Weights of a small GPT-style language model, trained from scratch on English Wikipedia: 13.4M parameters.
Each number is 128 + 24 x the weight over its row's rms, rounded and kept within 0 to 255. Layers, rows and columns count from 0. Numbers have three digits each. The size before them is the row's rms in percent of the matrix's.

# q: layer 2 attention query, 256x256, rms 0.124, rows 62-63,126-127,189-191,253-255, columns 0-63
# k: layer 2 attention key, 64x256, rms 0.118, rows 61-63, columns 0-63
# v: layer 2 attention value, 64x256, rms 0.103, rows 0-37, columns 0-63
# o: layer 2 attention output (transposed), 256x256, rms 0.122, rows 0-37,64-100,128-164,192-228, columns 0-63
q189 114:074159143113112099122126176115094162100112141131147094191148139107163145111135145150137130139125134113082119140114136100110144126119093118117074135134089101182115156133142159099126153131094112
q253 083:106132109127155124160099156141104147163146103136152151118102142129108169112105165145113101119103142113087121114139124156124168132156083115125117151168096141151112132130143182128082091156124143
k61 106:161113132156137128123116132140131144137128128101091185070161142160144147123134137155161152143133116139124117137143071138155133129097120096123186159127152091113159138112135086099147149147136119
q62 111:182156181127131076118110132099113120118126153084148155105098095084093125102082141133117143196110141145118117109124139123137170106132131147117125133124129129096155141092136082135120093141143152
q126 112:143121109150126136121137137140126135089137129135127096141105154121153125146116150110090136129116138130090115146111148105159154053135125154116149117115115109081151114126113146151141146149137137
q190 106:133118139119130121129111100127106134103127083131113117161132164127101109145132138139116088141114121129121138151135129102124173112136114165150145179190139119111118124157151125136088119114140125
q254 091:068113115116119138107120111144166106118133129125103130083136097136098106146120126124136123123081119108162126119110131120143124117126105106131157116147128157123118165112120139123094111104154160
k62 113:152127127097106145159100084093149094126126115127137172147155098138092113092134089157112120100114149118165121092166129116130178131168111108156139177141069123147110089140108086113118135096094131
q63 104:065134150126136195145100154098106153132139134140114167117115109133136128105154122156139142103119133155118128132151156150125136162099106152089149129113129110103120129103090115142159157135127107
q127 107:080132180128146101111127154122097153106119087141111099103143123136099117099088136169130150143134119136175093131157170123140164150136156126080104109133123138126131189118119177108180132142135143
q191 104:089113106145104143121166136117128122159105114149085163170109103115122124108117131154076123103149120127113151094134124123096144165109116105123158165141173145145120125133177119161133145116136100
q255 100:144124090125148142126181074095112089146104113151163113155085143141158151104194110098126130157109133154102143126142159124087128118169113129143110109131139097071159102129127135126138136163146117
k63 109:120161099170115133111119119176125124096104104124137158131119106106135139152064164126152127088149123088163107129118121123132149139174090124124107139132116110129149169137093113122120131119132136
v0 102:114129114122191135128174163172123112113122154124132129121134115140095115143087120128121116151181122091156096142105109102109114143124118123178148145111075142125099092114169114148158110148137106
o0 086:150134131124149133115096132095133151133136142149136119164148140116101132130124142125119104104129120141108137136085107139100111136129149165127115149067143117134142159144089071152149153151154154
o64 107:121107132144090146091137133116119117119151113121145140159084132138185134147147090137162098160112097107123123106152120132121164104106116120122167156158107126087175119091091165173112113083136088
o128 107:082116091101136159175129106110112118135134133114120137119165100127137103145099130175101148169173148146117170133152126122140133146122138125137141143159156145162095114152150111108132193151138120
o192 090:104161161142164135157127118141142144129102104139117190112118117094120085140146120110121139125111130133112116096140123153119121117153162116134135085133095128112099132103148126109120094141167174
v1 095:121155097146163131118102138116065130095120100175110106122157197108092145088153110167102142137092136122143166119135101157136128115100147147131142098100079121177100127137125104176131137147159125
o1 094:096120109110147151137095170120152121169106108139124183151112155134126120147070107120141094111118128138112066130083137083122124110136163152119162134101128106137143138128109154134157135133141140
o65 106:087148138103103133065128116113104133120115109134131099138087111141156110108100142184104144122106118121139163119146121124107075170151116094159105051154145128111098098127141108118132140171089103
o129 103:137160156129143126147172132170143158083163149112100131104116155098129170125121102134128150159098122103138109132161120141161144102124092144130176142148131127123116136132146141159149086133160137
o193 093:169114158154111098148147136112134104136095137164110097113169087140095130120161131074100119141166125108151114134095140161103150136136114130102068190136086130136110128129140130144093145097148150
v2 100:148109143131140134113130150146140142096083087072128107150146130184112147143133133216103121119124109120140154092133144158136133178119109123111134116137145138116104163127115098121088076101122147
o2 093:125166120121100149191082131125152158129107125150126102139102126143164120142129106134144106098127123113148066129144111110140167098097123151134106147108153108091100145137136119147101136151098149
o66 101:129138122091098137157185119111121145170146149104109126157142127134154132136150152135122122115102103142115141140090120104119097114163121106104146155178147132143157089077133144107168164191135097
o130 112:160115119148160125130145126105143066117078093188145168087078130090125136128136155135129137174133159108193140124120152135190100156148100125130109109100132126169111135149134138156105132102123114
o194 099:102089154134132110147140102138120153135166174103116143168148122111114116112089143092172152145150132179100138115156139122051139182106156123157150115121058118078167131151131118123139132115140149
v3 106:111125179145141053110135122163140116119132107100135119119086128113111118098142125084124138094116150132138115175143137133136114121140126097171108124156136125111112124105185093083138134111145169
o3 096:109127142137151152102149132119174145100135140086127118137100112094113118157123098086119097070123147118145135107103161134107100095151104113093125048123139123162108146116124144138175086121145148
o67 111:146092139096138093121122088108091131160120134217115084119211152101109136191090111152159151137119135125125105126104166129126153139152117118116104127137126113150142139114121152138147146151186100
o131 114:137124111159139121140137159130173151117158119137139145134102118188174098118139121170108140162132122143106163090148077113133105108113133131116116127110168086094139116158091129150124153127085072
o195 083:119114117158104148135117156121109126155140154109138134094140124129129178082162126092097140148117138157149120162115135132125151166098105137146163146136124159133147106086172126126134130117072166
v4 101:125144098096112120129165124116136186138170154129119078151132156142104146108141157160140103169147163126181132120105154147127141125156167100131107182167117100093148165115143112121117136164183109
o4 093:101132119149096162145167076106144111153129143153130166110109123101160097107125106149156154070102155140152130124102112136131149143105102163130112078078080118165102116144119164170145134129134145
o68 100:116105167112101138117139130110147138084163082171094168144148122135138089135145143145096090118124130132174112135133171116120119128149140109122106089152132164169132158124141165128130103117138101
o132 115:177124164094119128159101180143100109145115138114152154146086128154092143132125140089108157157134156119126163095112161130135093144129158097112163156139145129116167091134149099125141126133100141
o196 095:122132075177142132129147135159138161144103170092110075134150132124143179144085129075131130148134072101091137138174129116165144129103108113100112144138142117121097148137119107118071139131137120
v5 098:117133121115131100135126128108138114169062115125147098064129082144166126153116079120125131135104092142111103134151142130153158144138052090114145124089108136114152142113133150153078106083141098
o5 088:151117122146152098107078135122108110094145129126137149118140129126175118086173104131121096122127149073122103096129088096090099110139144093149114162091104097113152118158136104150122112133135123
o69 099:136121112115091074138132106120141145096145131148128098141173139163104149173155090121145185139097106116133130152129155152099160127161131165142138160125125155110145115084152159142118114145093168
o133 109:124174134118130132120159138096120127167090129154108165121095122140101086153122143169144130124113117125112146132158114103142151119144118099112127144143150130167121145123127110091125156134150141
o197 095:113107201127157143109119112144131111112162102115137084143127185139116150097132144097115137100166128122118149114054148177116120136084123154107135139147146124097102161132147114103155152099117074
v6 101:156119161155117093098105125136145128158144124136105179132119121133124139098127156098105096142148151137123152103173119094138145158131153144127116121112128132139121171130130122109149112148129137
o6 091:138132122113129120126127153142121109149159118132152131121116159137199154155153187107115144164125118135143139120142157109132136161134095149102127154162119144129123099140136094137135112109128156
o70 101:174114142135156106143107127083121135164115119141108129069134091115124136098097126134121146149142149128119101131135163130117158113104106109136123119111130108140110121077129137141150127133137093
o134 108:148105115132137135131144118122106148127081172167138108134104102189103147115113123149127101132133123136159085089114097147127167129148145109133159098161091160150110152125102133135123146108090139
o198 098:096156155112126177136109156153107138097160094139177091144139151145097112126140127117149133093149144121110186141140088105130099155125130152125110119093161060143123126136146147136092108135128108
v7 093:157180140118134116115064167121109107138139175146126129138150106163117135130106158118096119094139094107107141135114096135117124109141144145129182129143140129124138107118139164082104096150123120
o7 096:118133118156130181125115120130171118167172164123148142124137117087092143148188133125176117097085116116133137138129128146119100102146089164163130142088125087157145121112104167132103170122150125
o71 104:110140106129130097150140121152111141115158131131147127112118139130134132119098113094130134127162156093085139147096074103148142141118133119077114139140134083144146116123153104135117121150115140
o135 100:102096178107107136124140128128119132121091130120136163078141104144115087102125120181103125113130136160172126097121168134106140148116103112190117160178144135098121126137174140123121101111161104
o199 097:157132107111114110108126140122145139111107130125145106191134133152162120151089107105089100154146140158138122167149133123125077122147150141113132122120143122111118119140088087129158123099128153
v8 097:150150165143152128116135130130118119130122139131126143158073145134128135137117145116128143132100055127132157126188091147094144125144087055090107110085125121100128099104137149125146177112163153
o8 090:141158096108136115134123150142167073179163116064155130149092140151175124115144137159171159129111118153180095139122136111125089164108102149148204166131125151084132106096112135163123136147127124
o72 108:166170148123142144127184136116100133105118146117109107103188111122098173148099173117154086088117154128084097103057131149116138119120087155122109146160116120143117142139062192152176127097140114
o136 100:093120104104109121113090110140131145134136077108180150120115148152094155126110119087124167143140124123135129125141115091116113144162125133128124105101153132078150119090176134105088159117108138
o200 092:086103136145135122146089117155150142076124190174144124137149106144152085119153123157086116126147145093194138152132142121144128076108199125105099133111100145132089121145147153083125118128111158
v9 097:158139126126115115144100136078119150136114126117073135176141098147105141089158101159142116107149126101149087156120159132115115129157132173126134120129132109116136122114097118111140169135109138
o9 093:149144135142120099138130114121120099093084148119133131113149088112099133171128159147120169117125175132140145135169111091124110162136071126165153154131117167159142119086078126131130125124167100
o73 105:115084143152116122151110165125153096099156130116141118175117166111180154107144142135147125111115131141142131093110126186126119153143184165170113131135132111134137132140213113116074146135152107
o137 107:156136143125128154080106099124123155128131157136129146068134162102092123088115151076135116131141137065100128143100130130082119105155121085130115099129107135117136129139104107143138155144116139
o201 096:094126125121153152142138137128118145170162056113155106117114101178133114126125110120121070115155129151139127110152118062148116132129118142147133129110116111110172102108137111145149078171080148
v10 101:125141122105126131164124121152155158156116158089118125138165111124094113156164119098138125139119156129119149157142105119139134112177158105118092078147145111119102119134115087156149125108147150
o10 094:125170113137145161152143078122135114163143140136156138103171135123127129127131149136156130164120112118130179139160147080123120118173102141083139154125148129176129131095128123167095082095168138
o74 099:078122147105112112141116139152139146078128146131134166115117097147174114095055126097074165107152102137126139170136094147112109122095133184124137135143135128146151100145130113134127118156129130
o138 115:116104146142149153093112139129151108111123168089135101144139144128106150111179127105119127174123150124110132103130158139117096109100133110132098123150147107132140167159144090134118142116101125
o202 100:130119096102160117127145144087102141147101069145080167100119139097121131140119123143165132098080131117149121181091136144172158143113142090167120130109092135116122109136156161105112134110137134
v11 091:102122130156086134119152172121188137125084113096127140101146121118118132100146194141134106131122119133129124149128098122110148113125107139130135107135109137166087139106106128174148125122178112
o11 093:132152126121130166156132139144123129142121106120160074139132106114131158156149143143135152135170098086139126145112135118105153108139155108151123150153139177088128111136125122121122175151160103
o75 097:120093147115169088120141136128139151104145100121067135155112184149140120116163117086111123145115155152142112159125121106169099096148120124138095159131121079154157173129140114099119080124059143
o139 112:130083136136131109132117108156129146158122139121112083142082083101117118074125155121100164143142076139110127082146113131133111135159100143116132108153082112102096138136104174137139157109104113
o203 094:138148136135121143128077136121116137109152129122145138109148108129138099143129068151164080135121134134116154124115090163122149139120092151128142134087158119134143091155119130123151125138145167
v12 099:131104142114107116143131126107144128157129105143161119121137097142125114129125139146129152156162091136130129135121166166131107146113152136125166096071155144114126171141130168152154139128100124
o12 093:143100131093145145149136117151094158118143108195157097157094156118134142109114109152135134130111145106175152125108150108095101095119153143092079140136165123110131106099139153118137105071125131
o76 107:159106119113119117144121099116166097084162115099103149165141128109121103156089101152110142116115122123127173137122096147159153139130105134153134146142164120120120135163140073142152154175103093
o140 113:130206123129103123124189112137121118134144161114149141093146120118141147158122140129138142147137084153124083154105148089179133100132129104120142143099100098122116134130086103141083137147164164
o204 096:120067104180126124079097153099135154153110155122093153115116129144147141125162167116148127099134128122116147135141119167098142171116127138178112098147101124152146122132150165124145097117107097
v13 106:127179156150132093127154152101132121128135133171147093098164106113127112145120155088148089086127143156152097134150111091143119152103141142125107148150124175106136153149114100158149128155088133
o13 098:121147115170112150139093124125135156133140168127109139136155080102077130128113069089177143105143196151146150118112125158122140156161141064125110126131137101144118122164122137099154138107123111
o77 099:102114116147146165126155103132095112131119129103134115136123162116161101116117139149113119165099110106094154129145146110098123154133126149119129142161110089105131076097103106149142117136110138
o141 117:142156163107122110154125167113142140102110106159135126115120143136137127098126162139095152068146131162131108135140152113142109092106127152129138162125139149138095128151175167133106094137131122
o205 094:169105132142138104105172137137159170147147107127124123116122150147146114107155142105100096174126101101123116131108092150101150128128133141142144128156110141183117122124088149128087153140144152
v14 100:133165119145087122113186103118124153153103118137094111117156106112089123117108140113084155172141101104131109143167153080147116116110104159076078154151153139105100107131130141132096125112120120
o14 090:133114180118114096150152125162084136149161142130144134102179148104118137132114159114111105143121156127143130087090096117139114130082127145114162152178154141102107112084187138166126111072126119
o78 097:132161151123082148096118096143120167147091141088123089143125148180100150143176145130147111132123134116137155106119111162154136121114101135122116122152099130140163142182138131124150142130122117
o142 109:126124091158138133175115164143140135091119103093111157119140125130156107111126111146143170139143127182096127163146145098169146172141143079121188171094136125150097105138055139125106126131088126
o206 096:142114117120154178131097100095136138133110126161126122131126167105108133148062108098146147107108133125142091130141129138106143097135168146165111139143138117116131145123128140143138137194153162
v15 105:112076130108102137129128157115141143134107123102147123108092129053150159093128118137119102114153140109145108113120091134111121115156142083140183079120151146114126087141156130135133145077135158
o15 092:120096117114120109122106123106160192160102118121139105146139144181105139154105087176137086137079131158095144145164181110152176134064163145092176110148150093143131145142094145087122124124136160
o79 097:104147120123121152087150120146153149103105148097110128126122162150101112130161118127117135130150143110153128114113108127155143115163150113131093193095133122117176091088143140118134095135137057
o143 115:149161090141122095105143108106111142178147096121167112124133129144103126118119142116112130142157121149128116138116141157101087146141112096120108126166098129127141111126108135118144135074131130
o207 095:134143170119143139141097122151110092139158132171141173133116122104161142130155134107124140121049115108109093132112127087159136143115102156159158113121167149127106117183139121143121151158122145
v16 100:134128125110130112115132142170141139134119130115122096111150135184163166114081120166145109130094146118083168147156104078088125116120142115071123150132145137138159115113122088134118147087108084
o16 096:149126142134131160188132127162128149112108144115101116136138129157166175124117118115127111124121141159133152148139123124141119149136125101170142143151113134125127106147099159097115100135170163
o80 095:121108112142116110151164073123096153109153099137158174188096103121103137116124147142104092153130133091136119133117128169125131136116174148155142163155130168139165129110125087157107145158112164
o144 112:121175156177117120080135145160141149190110181099128130089138144121131131114118126119124153052120105115130115120113097159135105116150122153145114147138127142155153142133140136115133141161155086
o208 099:112130106106148151117092103104100089105103072153143112137104132132109093163101153106126123172193134207155095097136165121120136132108138105137136104116154148085074155144118126123165094099121110
v17 105:138128142117119126099107158121152131107120155126124090148180129111128109141110135112141133179095083128190118133124243108120130127128157078111099121139106155115143096132104094126136156153138141
o17 102:161149139130133131155125135102115113100100122126122103104155164092099100172121128133152113155151114104168101168109102124143151123118110109163088117125106141133131112133135126126132136127146124
o81 099:170123117148198099125081132131136145139118135106138123096087112157128139106182087103119169124126092129151151125147089115110125105149149140145110132172152121117115159145119148112148087134105099
o145 113:092095112110083093136132143159145094131127095117154170122126148059093134142125133143106106111151140143068155132157128103152108131140102134133184141111132121132124086135147130113122091130103158
o209 095:114154130124152177151162107117105137132161198127113123169152096150120140116102169171136118145142160137175159106126147106112164150131140130116147100060141163142155163081163097143085140114115094
v18 102:114159108130165146135140132166102171112115071125123100176122118122126080133135133099086083139113102115133102080145136178155132160134101184117112142091093105132123097144133165146115145099110105
o18 092:126134131117127117121140154149139074102107088110113139123125193111161081134129117083122093137143130169096103135111135115131161120119102121128081127092126165158130093104168124122150115115110154
o82 099:171106116077113146128099107146146128108093152110134171123128094118127137089132151166116164145151161123103156133100117111134130103188162168179146109140152121144133102130151136102135172128141161
o146 112:146151117152090145130136139092135162131135145158107162161115124178104120159130146132097128144088160093163109155125138153117116130121154102135148118162128140114137117148132163127118099124157109
o210 098:160119122156159101126129113117057118160143124126169107113151127113113146128074123117144157087140088124121127120113125164106096126117081105074117124126124142113107160106045129129126134081144145
v19 103:097112137124095126093132125106152135134107167137112097169138116164150203125128170126140116162078121119102152109099124155134151139140107086134119094182117117134104108103103124170155115148081152
o19 094:115134144128116087152172094127111140150160144105124128112066179097073156160177156116117121113103111165148090151120145126099123106130105156137116186131109090096167149091153110114111153143150133
o83 098:135144135164127134141118110188115170135123105077156134141135139119108142137134092125133136149168133140152104136149063109106151139141139095142143120076184177148114118150184127118116098133150115
o147 110:151091095124172143155086145136117126125151171153131101120175105125172117106086120122132103148127160132125146123116114091177140099151175129128133131118072119101159154152089133145151153108125159
o211 103:126112136142114132099083138106167137112094101149128150094098154106136088141144119115119131133111123107115142128129128127138098161090147120088143122150164129095082102130119151119120130116126142
v20 103:118115103123123116120124121134104160140093108157141154055157142101114140162130114109114092115163109091131144139147119154084115103107120116145164127129149079161129144126081118122145131125114129
o20 089:156142138115126161138135167156144109121149165121114149090124104115109165199129114154153169122133166100132163111153124102141139171124143104104171125134160125119142130142117122093094088111106110
o84 095:111143132181118153133133130148108119096141117124092131134116144117143122108131114099151125092130135184141143134141130167155154124096124125144108101153082130153133119135120104110088135082168163
o148 114:130129129110128094133142156117128116099126141135158121157111140141113128114125161151126102147120168143130089141112109104096098153137144109111117139112124170116165098108085115178151117112124131
o212 096:124130084096121113119158085144169189166118106114104136105166138119140099085107103137120150138088117153145157130125114171137139111106125159148171147146145114178072158138110133122157173137129136
v21 099:161133132131154133142093136101132113095102158171074172139179093108115096060134131122121142115151156115131158096131116083167166125119118155180136119128097116116143141110115157134139144067129153
o21 095:138143101098117144128099133140137115123148109158129108149138153071121137156137090152126120117071099104172096104108119115131119098159080140126140097116132119109120110091120156143167123151084121
o85 106:086144110140122106119145117138093125134177094103143159125117137146113116144115092160134138117139143103123182094155112114101090131112141143094096129147122139145107122169133125112140156153134120
o149 107:121142168125116124164139163115165164126048150140138089103128097129133134148072135107123118120158102110114122152157174136100164142145127088152174133162134114114154139110120151170111116100146134
o213 097:096098132127170184114135134166128130123175138077110153158121113140164143107124166142146146140133129196128100166093127142167148142121137143121129115127150158113108152126138078147105152127139163
v22 099:128109173097115177109109123152124100126080137107128128111109097141134111155106108150120140146134143066135126139121134104144131144119102140110104154102137084137151181157142074111143142101109167
o22 093:146144127117131106150097078089166104110126084143108092161144139143137160154145147112119139144130133117138111109097126098113086100148105079167180124141141145102142127104122107180115080088146180
o86 092:119114098118088142131108109151157136120122133133124153134137130101087145122123118100126124111163099146143147135181130140114105139124136193108147109155087152104124143113125183149134127167154156
o150 098:070123111137112123147126145131139139092104145174116148108129087146137112135103164126146124135081134081162103124111137134128122147131123181125104111151112131137133132132119137114154165154107077
o214 100:172135132151151112134172153102138151161149086124174148166137131113141136116145119107140125099120103117102145114142137102152127118068140111116122146131104142161178123126173146138117128130120117
v23 102:184123118134128130126134113186162149164115156142131166127134143138150112104110114103125135126123072121126118174103122124171159130111118161102127133141121149161128095123112157126097092085121140
o23 094:144144119088125112128155169137076155128130126142166139129142105144116149169135149156149115141090096081123136091128142154069148123122094150110118153154146106152163103119096101156100149110125129
o87 101:099161128138112163132141189125127062113127155149106121117071109119109119115132133145134134144170178141145139125152144145124095171147157083103139135119094162152100113126119120088178142154149130
o151 107:110123122151123118121094129162186155136138143135094110131164134118138128123136097160100155141128120185123115138115166079110101140092121123100092086109149108089064113133156121085087143109088134
o215 093:157117158116115116110111099099094105131138120119119155178121160128117094142144144104106139089112150118124083095123110173127160108150101167129138114094121155111144157155099127196163124094106111
v24 092:132125144148084149115128126114085137125103190110119084136096139130144100137119137103168147117145146127141099105140110145126171101123109185121135129128153146139141182144121095155131167106143141
o24 092:147135101132153083117121137106120108099108130103123122147137147109180137131141133115163130120121155105136102133117126157101156158115130156190138129162152125132147142151078113111098112086137122
o88 092:138139120127110124160093122151135104130134141140149144107146143141118120134163144177136138129123122117132162174146121076121130119101149090125128149130133100126145106146128163132096143113125112
o152 096:156124156112158128149176106123139132124099110090097115137166090116161106141161121114147174140093142123152110120157111123116119131116121078136091136130073121153132154116170137092125093165123108
o216 100:126131120085113130105162138135157110088134130131107130158115118140072156157142143106128072159129145143149112153106148119150109118168157109122179087104138150139081083134144138146149165166123186
v25 103:127121139111128109134151146118111167103107101142093148149126110164123129106090151115106118131117134117129156111129100118122145123112132175163120156099162167163161134123098090156079172152150134
o25 095:144166133116097143075114122144127096116146118112159155126131127111162136144066128099162138114063084104136133133107129117131154133142112128132130108165169100130138140122110136119127175116150161
o89 101:068107106139121118114135134093146131174141180154116095098113136150097107137128116137108113118117141153113120147137166101139129104125103149094196125121109154136128157121150097084151102150085087
o153 120:158126138105133115129144101105131148106127132117163114163110119147119174113101140121128089145105094139138139115119104125107134115116125111139102110149094131143150121136116163192113118112106152
o217 090:143110159151125146136138146155100115095156137083118172105149129114100116116134109128095137149104146115142148125153126195115079141058129108118095132094135103108107162157150137137111171102126101
v26 097:154111178127077137164120163098132125138103097110126114146107113170079168141116095141127130126113086155120087131112162148093103145097142105137131123122092133165162123133124114133137114143137154
o26 095:143145151102108109135117083121102135163122139139126075150155105120157144094114131134118166142110121147111080157101126116119121146147153116152159105153122152121138125120133136182057118102161136
o90 095:084158120153126121136141117139167126148159140109121126123117126114118100128134124150127155121169123091183129089112136057124099106151162113126114115118118140151150140125169123142173186148135137
o154 111:150116115089112172136133134150123093106137121151132152102098129099092114137154116150102113163132101168141142148128112140122123170148104138160143161136125128149096164150091125119116109078131125
o218 089:094137102135154104138139138078132141106151126109137178119131131156138154186169141109103108131102117107106144166157158165142162112078140122086080132074140105088130140142119149099139091147097123
v27 101:133148114090135146144159140130130150135112119146161103140129115113114160106135109131139143126104104142129138137079161112122128129119166129162149086137183158124099119131098114109138116119129094
o27 084:114168141114108088157169111092127150124171119129115098155121072112137171117097157121129097142111166136152142170111181109132123123107125132112112112136113123072103121143137168120114119110156084
o91 107:126130124120108133147127118146141128088138128147125127196163143107161108148104071152123112146114127135153131159130105118163121124112146116114132159130120093143114156131118111169090128135128163
o155 112:128099173146126117111115131082149127115134117130143104122112175110088087128156138135119135088133139079091130099101114141120149188153118131119122138161164149133156124113121121138123102122109159
o219 102:146156140138158104141117124157111138149100155137141139126087153146113116114112142139132133134152101129135147117157124109097148129125097103141151099104107140132131120115152130128136152121144126
v28 103:151173189142082179130128094108098142105117101143091122121099126152101109122136120148128061127108120163099123096133118107130119144149094152076131123129082134080128149119121091145066143130125139
o28 090:174151085138172098120057094140096154127120119122138140140154177157144137118086112117177179145112116125094162158105079120125107111133134166132140114126153148111157152136135129109134097145162138
o92 101:105158107133086133156121162176183096125130154102123096154149097098132158128097118132107141168127139139103111116110143156107112131132165154129165110108181103142152088092107162141130103113124126
o156 118:125125108158184129147119099083158132150101116146148127126112156106101136127141119157113118102204137141145130101110167139127143136167093085128153136185098133129110138153095082137162134116113142
o220 094:136098174103126153137184164136109122127126075146095109131135094139108098145118178098134124114117069154145114113153123150108132114140103107131089130125138155155088098149156165143097136140092118
v29 099:117146173132123156128155137173120166127119104158106170131140133126144121134162110077118140134129106143156100167141165160131095116127097110105132102116137155094137128118116155088115099114110112
o29 096:161163100124132122147097121137157131105103154164125184115119123131121127106204099107141116121142150081161166133109136121111104146131101107131096103143116144148158132150124102103110091139121096
o93 101:117113083073109126083128148112125121132122110119142097131116123107113146140075139132157127113154154124116148089121148093152122153122163093135132101091109132137106128115176136107121191141114134
o157 104:149088123134146099136131106118126146113133141100140107149152135134176132102115168145101159117157102103136175146130147121111115140109126148097183143142141149153130144173147100137139160100149183
o221 091:117161128115125152139139139142145119103148167092148117128121126091120098149092108145116114147078102137140086149126113159156171067158164128142127149103149080114119161092131126171098098112099117
v30 101:117137118147142105117173136145155109087116100120127133120136102168182159102126117085153141153136090131131141126077149124133084105095077164118138088107083117201139096093070115096179111129177145
o30 089:104106158109183140144142117140098133102118093077117122074147151130119123107111059107144185091120165126116128099145121116124129111102128105133118117109149133107116124117118138146150114130129146
o94 102:083127133156061111158121144127141106119132126150121137106121105141074120152119118119131135099160084110089127125147144185124092114077117132105132129142158129126167145121131159152101101085141136
o158 108:163128117121126121116152128110135074171120140153121166151151073091179181145114164130127138163138113145135156097133115104133136145174099163117105125110131135122133144170176133109141159111121089
o222 090:138135129144143120132074149093158152140123145135115103111089132170082092136165140128110104144124137135148119121103109119140127087147169132139091157127095134089075142093111111179137126179133135
v31 098:127100120133122102157194117140178118098101140140144112124127092086130125093094099176153082130144148142132163150107085155124128120112109116158114086125153145137154119100066151105170128132156091
o31 093:103120160113137113150095110143144126118124084144155122129106144116113109109102160143136146100111149165141128150162116130124178149155142135104134115157116129152068138113151158138141155128098096
o95 104:130142130179120138116157099148096147115098138140135139140093114161129136173177140139166153109129132122139130115137129105114142077133087141176109091109085146106154137164124137158096102153126143
o159 105:092138141164124108102099144112150109148126165140096151134112128085144109135109112065120100146132076156126112128147153167114116159105121149126079134131133081142117115132135098121165147139109154
o223 098:126129122102140141165137130130107116105153082109126118103152116110132094103133161092091100173147166144159129117067076090146152104111192131129171128129170116144171099133125123122118140099161148
v32 101:102134116120130126124131152163126147102169080138120133161176101154134118157159104110178118139118118105102109135117107168122110128164098109123132127072133121113141139147155078100132116130124132
o32 090:104149087131143182157140147147140122094125146086110134156137122172148142143164137127095120119102126131106128127106145126103096118136151118138128117142110142076112118118133133100127107141101098
o96 103:157123128122115106114163134103124109179129157133093140103129148117133124119117116109075087151135111124114070117143122091126156161120109126122099162139132132120112130109105134131096170125148113
o160 108:156126101133112155137130128107125124131157151157169141107159151092128129136134149145151120134111123149143165101110162105168119101139132131135127145148092142140152167142128098177122139118120146
o224 097:116112187131129074109108130126131156101107125141107124122090119112073125148129075094146152116140133126142096147128127192140138148100113068110139124083141104165121136113137168126127163154118114
v33 103:139140160143136140142137125144142166095092093087137113124127148128097086145160095147083125108109111097161186117126129180126166105108130099121161134128144111127096129118128138128169119114125178
o33 091:128113106105157072197074135154148133151119121104167136138159129096126111130171143165118149089188124137146114111133155113124119151109117092072153117104123089101146108102132105093128087169145187
o97 112:118110108122100166085183123119135083128113116166153146108149118146159154140111162133119132148138096152157116150149101156127124141128105121155131109127093122161151145135083147131149164137132098
o161 110:109140146160122131137071109132112149107145136118113092156133127112133148124112113119145116106110167116115141123140154134135134101159126137098135125129161145135105141133160110116102075111124122
o225 099:182146115138155115124154129143121104138132133070098145127128115136117121125113121147155152163067152086131100129085138108101144124128151189145072117136137135107139122150154146145157158116085084
v34 098:129090111113131132147120115096149145141120136140137113152089115093128157164136120146139101136159135127133122089126139117108110079086116166157129131122122146132159138084121075150094069139125192
o34 097:122163129101143077172122142122133138147154110118115157135113100132126139149159120115093158131135108134162089102136135105135129130071129113159103134116095153105150108104067103131131155145151117
o98 099:117093120120151201134124094155147110141113158166147097080152159165105129173051106141143113135114162115121176139145126126154129171108129090110123122149128114133156130107100136118130122082114127
o162 107:127154150151117145113137142119103132103106134121151122114105130135111161127165163120120088111141131128124106131084129135108108119122126162135150146139155116102085137125154177092121145136100137
o226 100:120103104135087087079113127125098103108098148105150124126145154081122070114143119143133150138119110120116148153137104123129131135138118123157099144110172151134129117127163156112119141173150148
v35 097:138088142121106147155146184105105147105127113121118121146129125108103093156129184156138156161133113132153139149129128096121120106129142089074130117137115137139116163113121114144124159122144109
o35 096:125138156179178110104109131128110135128121106094115080130110131120121080159076165117109117153133103130125121166115108140112124157120165097127132106163148140126143140185124149172143163136080141
o99 098:121121126125147139105141085120134147085124137156103125116111118125111165123083139071111143140148132143122143115084063116127124107121158141156174128135141131115160124119141154122141120135142075
o163 106:109117125117116104127114179132112105160152137132129119149135113128076110115157109106089173111131153139095106132133154099149128114131105094145097144119085103133116126071157137110134153132133107
o227 093:103155120114122158157146133127135128113114146138116131126133118176138168108094115125138122108117132097161161132096167169122100167148102129129152129076119176142126130146132132136128101143140134
v36 102:131129121136100138149120169073095126129140078139154135144157164111182167111124153131135128132132101094118138115167133084136123124117127154091125139143126124149122110095154101124122154104161143
o36 093:126140102126123145165125132158106114152157127118173063171120139142171144100113109132127128126124101133099126128110116129147108140104134114087147136165138179098130137075122123152109157130127125
o100 101:144091123091165124145175115107107097092134132118094107124104128132098151098160113110132123149095141117092180129137123095134156083111143102147137129138131093130116172140160097098143105154117100
o164 108:103110162138116106100139130146096114125120115155097126137118124152140132153099148108147089100128119121171109131149111130129163145153150123109111125098133130168140107123150123176112124109151100
o228 099:191149158158093143112123104129146160114123111146103134133149111133111083163166092184066149191162151148112143154153124095085094145129077101165137131126118129123098127125132160116170137120135141
v37 103:149099132118075153180136127154134143139151179132130132152156145121125131142082134169142136115117120125148099154169105136139158119119115138141112100124111114151110130145101136134091101155109140
o37 090:145146133165122136090153142119094134086125188153108128151127087089094117123111109109164137151131108131133129139081151143137155138155126103152083079104110159158122122089119142132119111169124085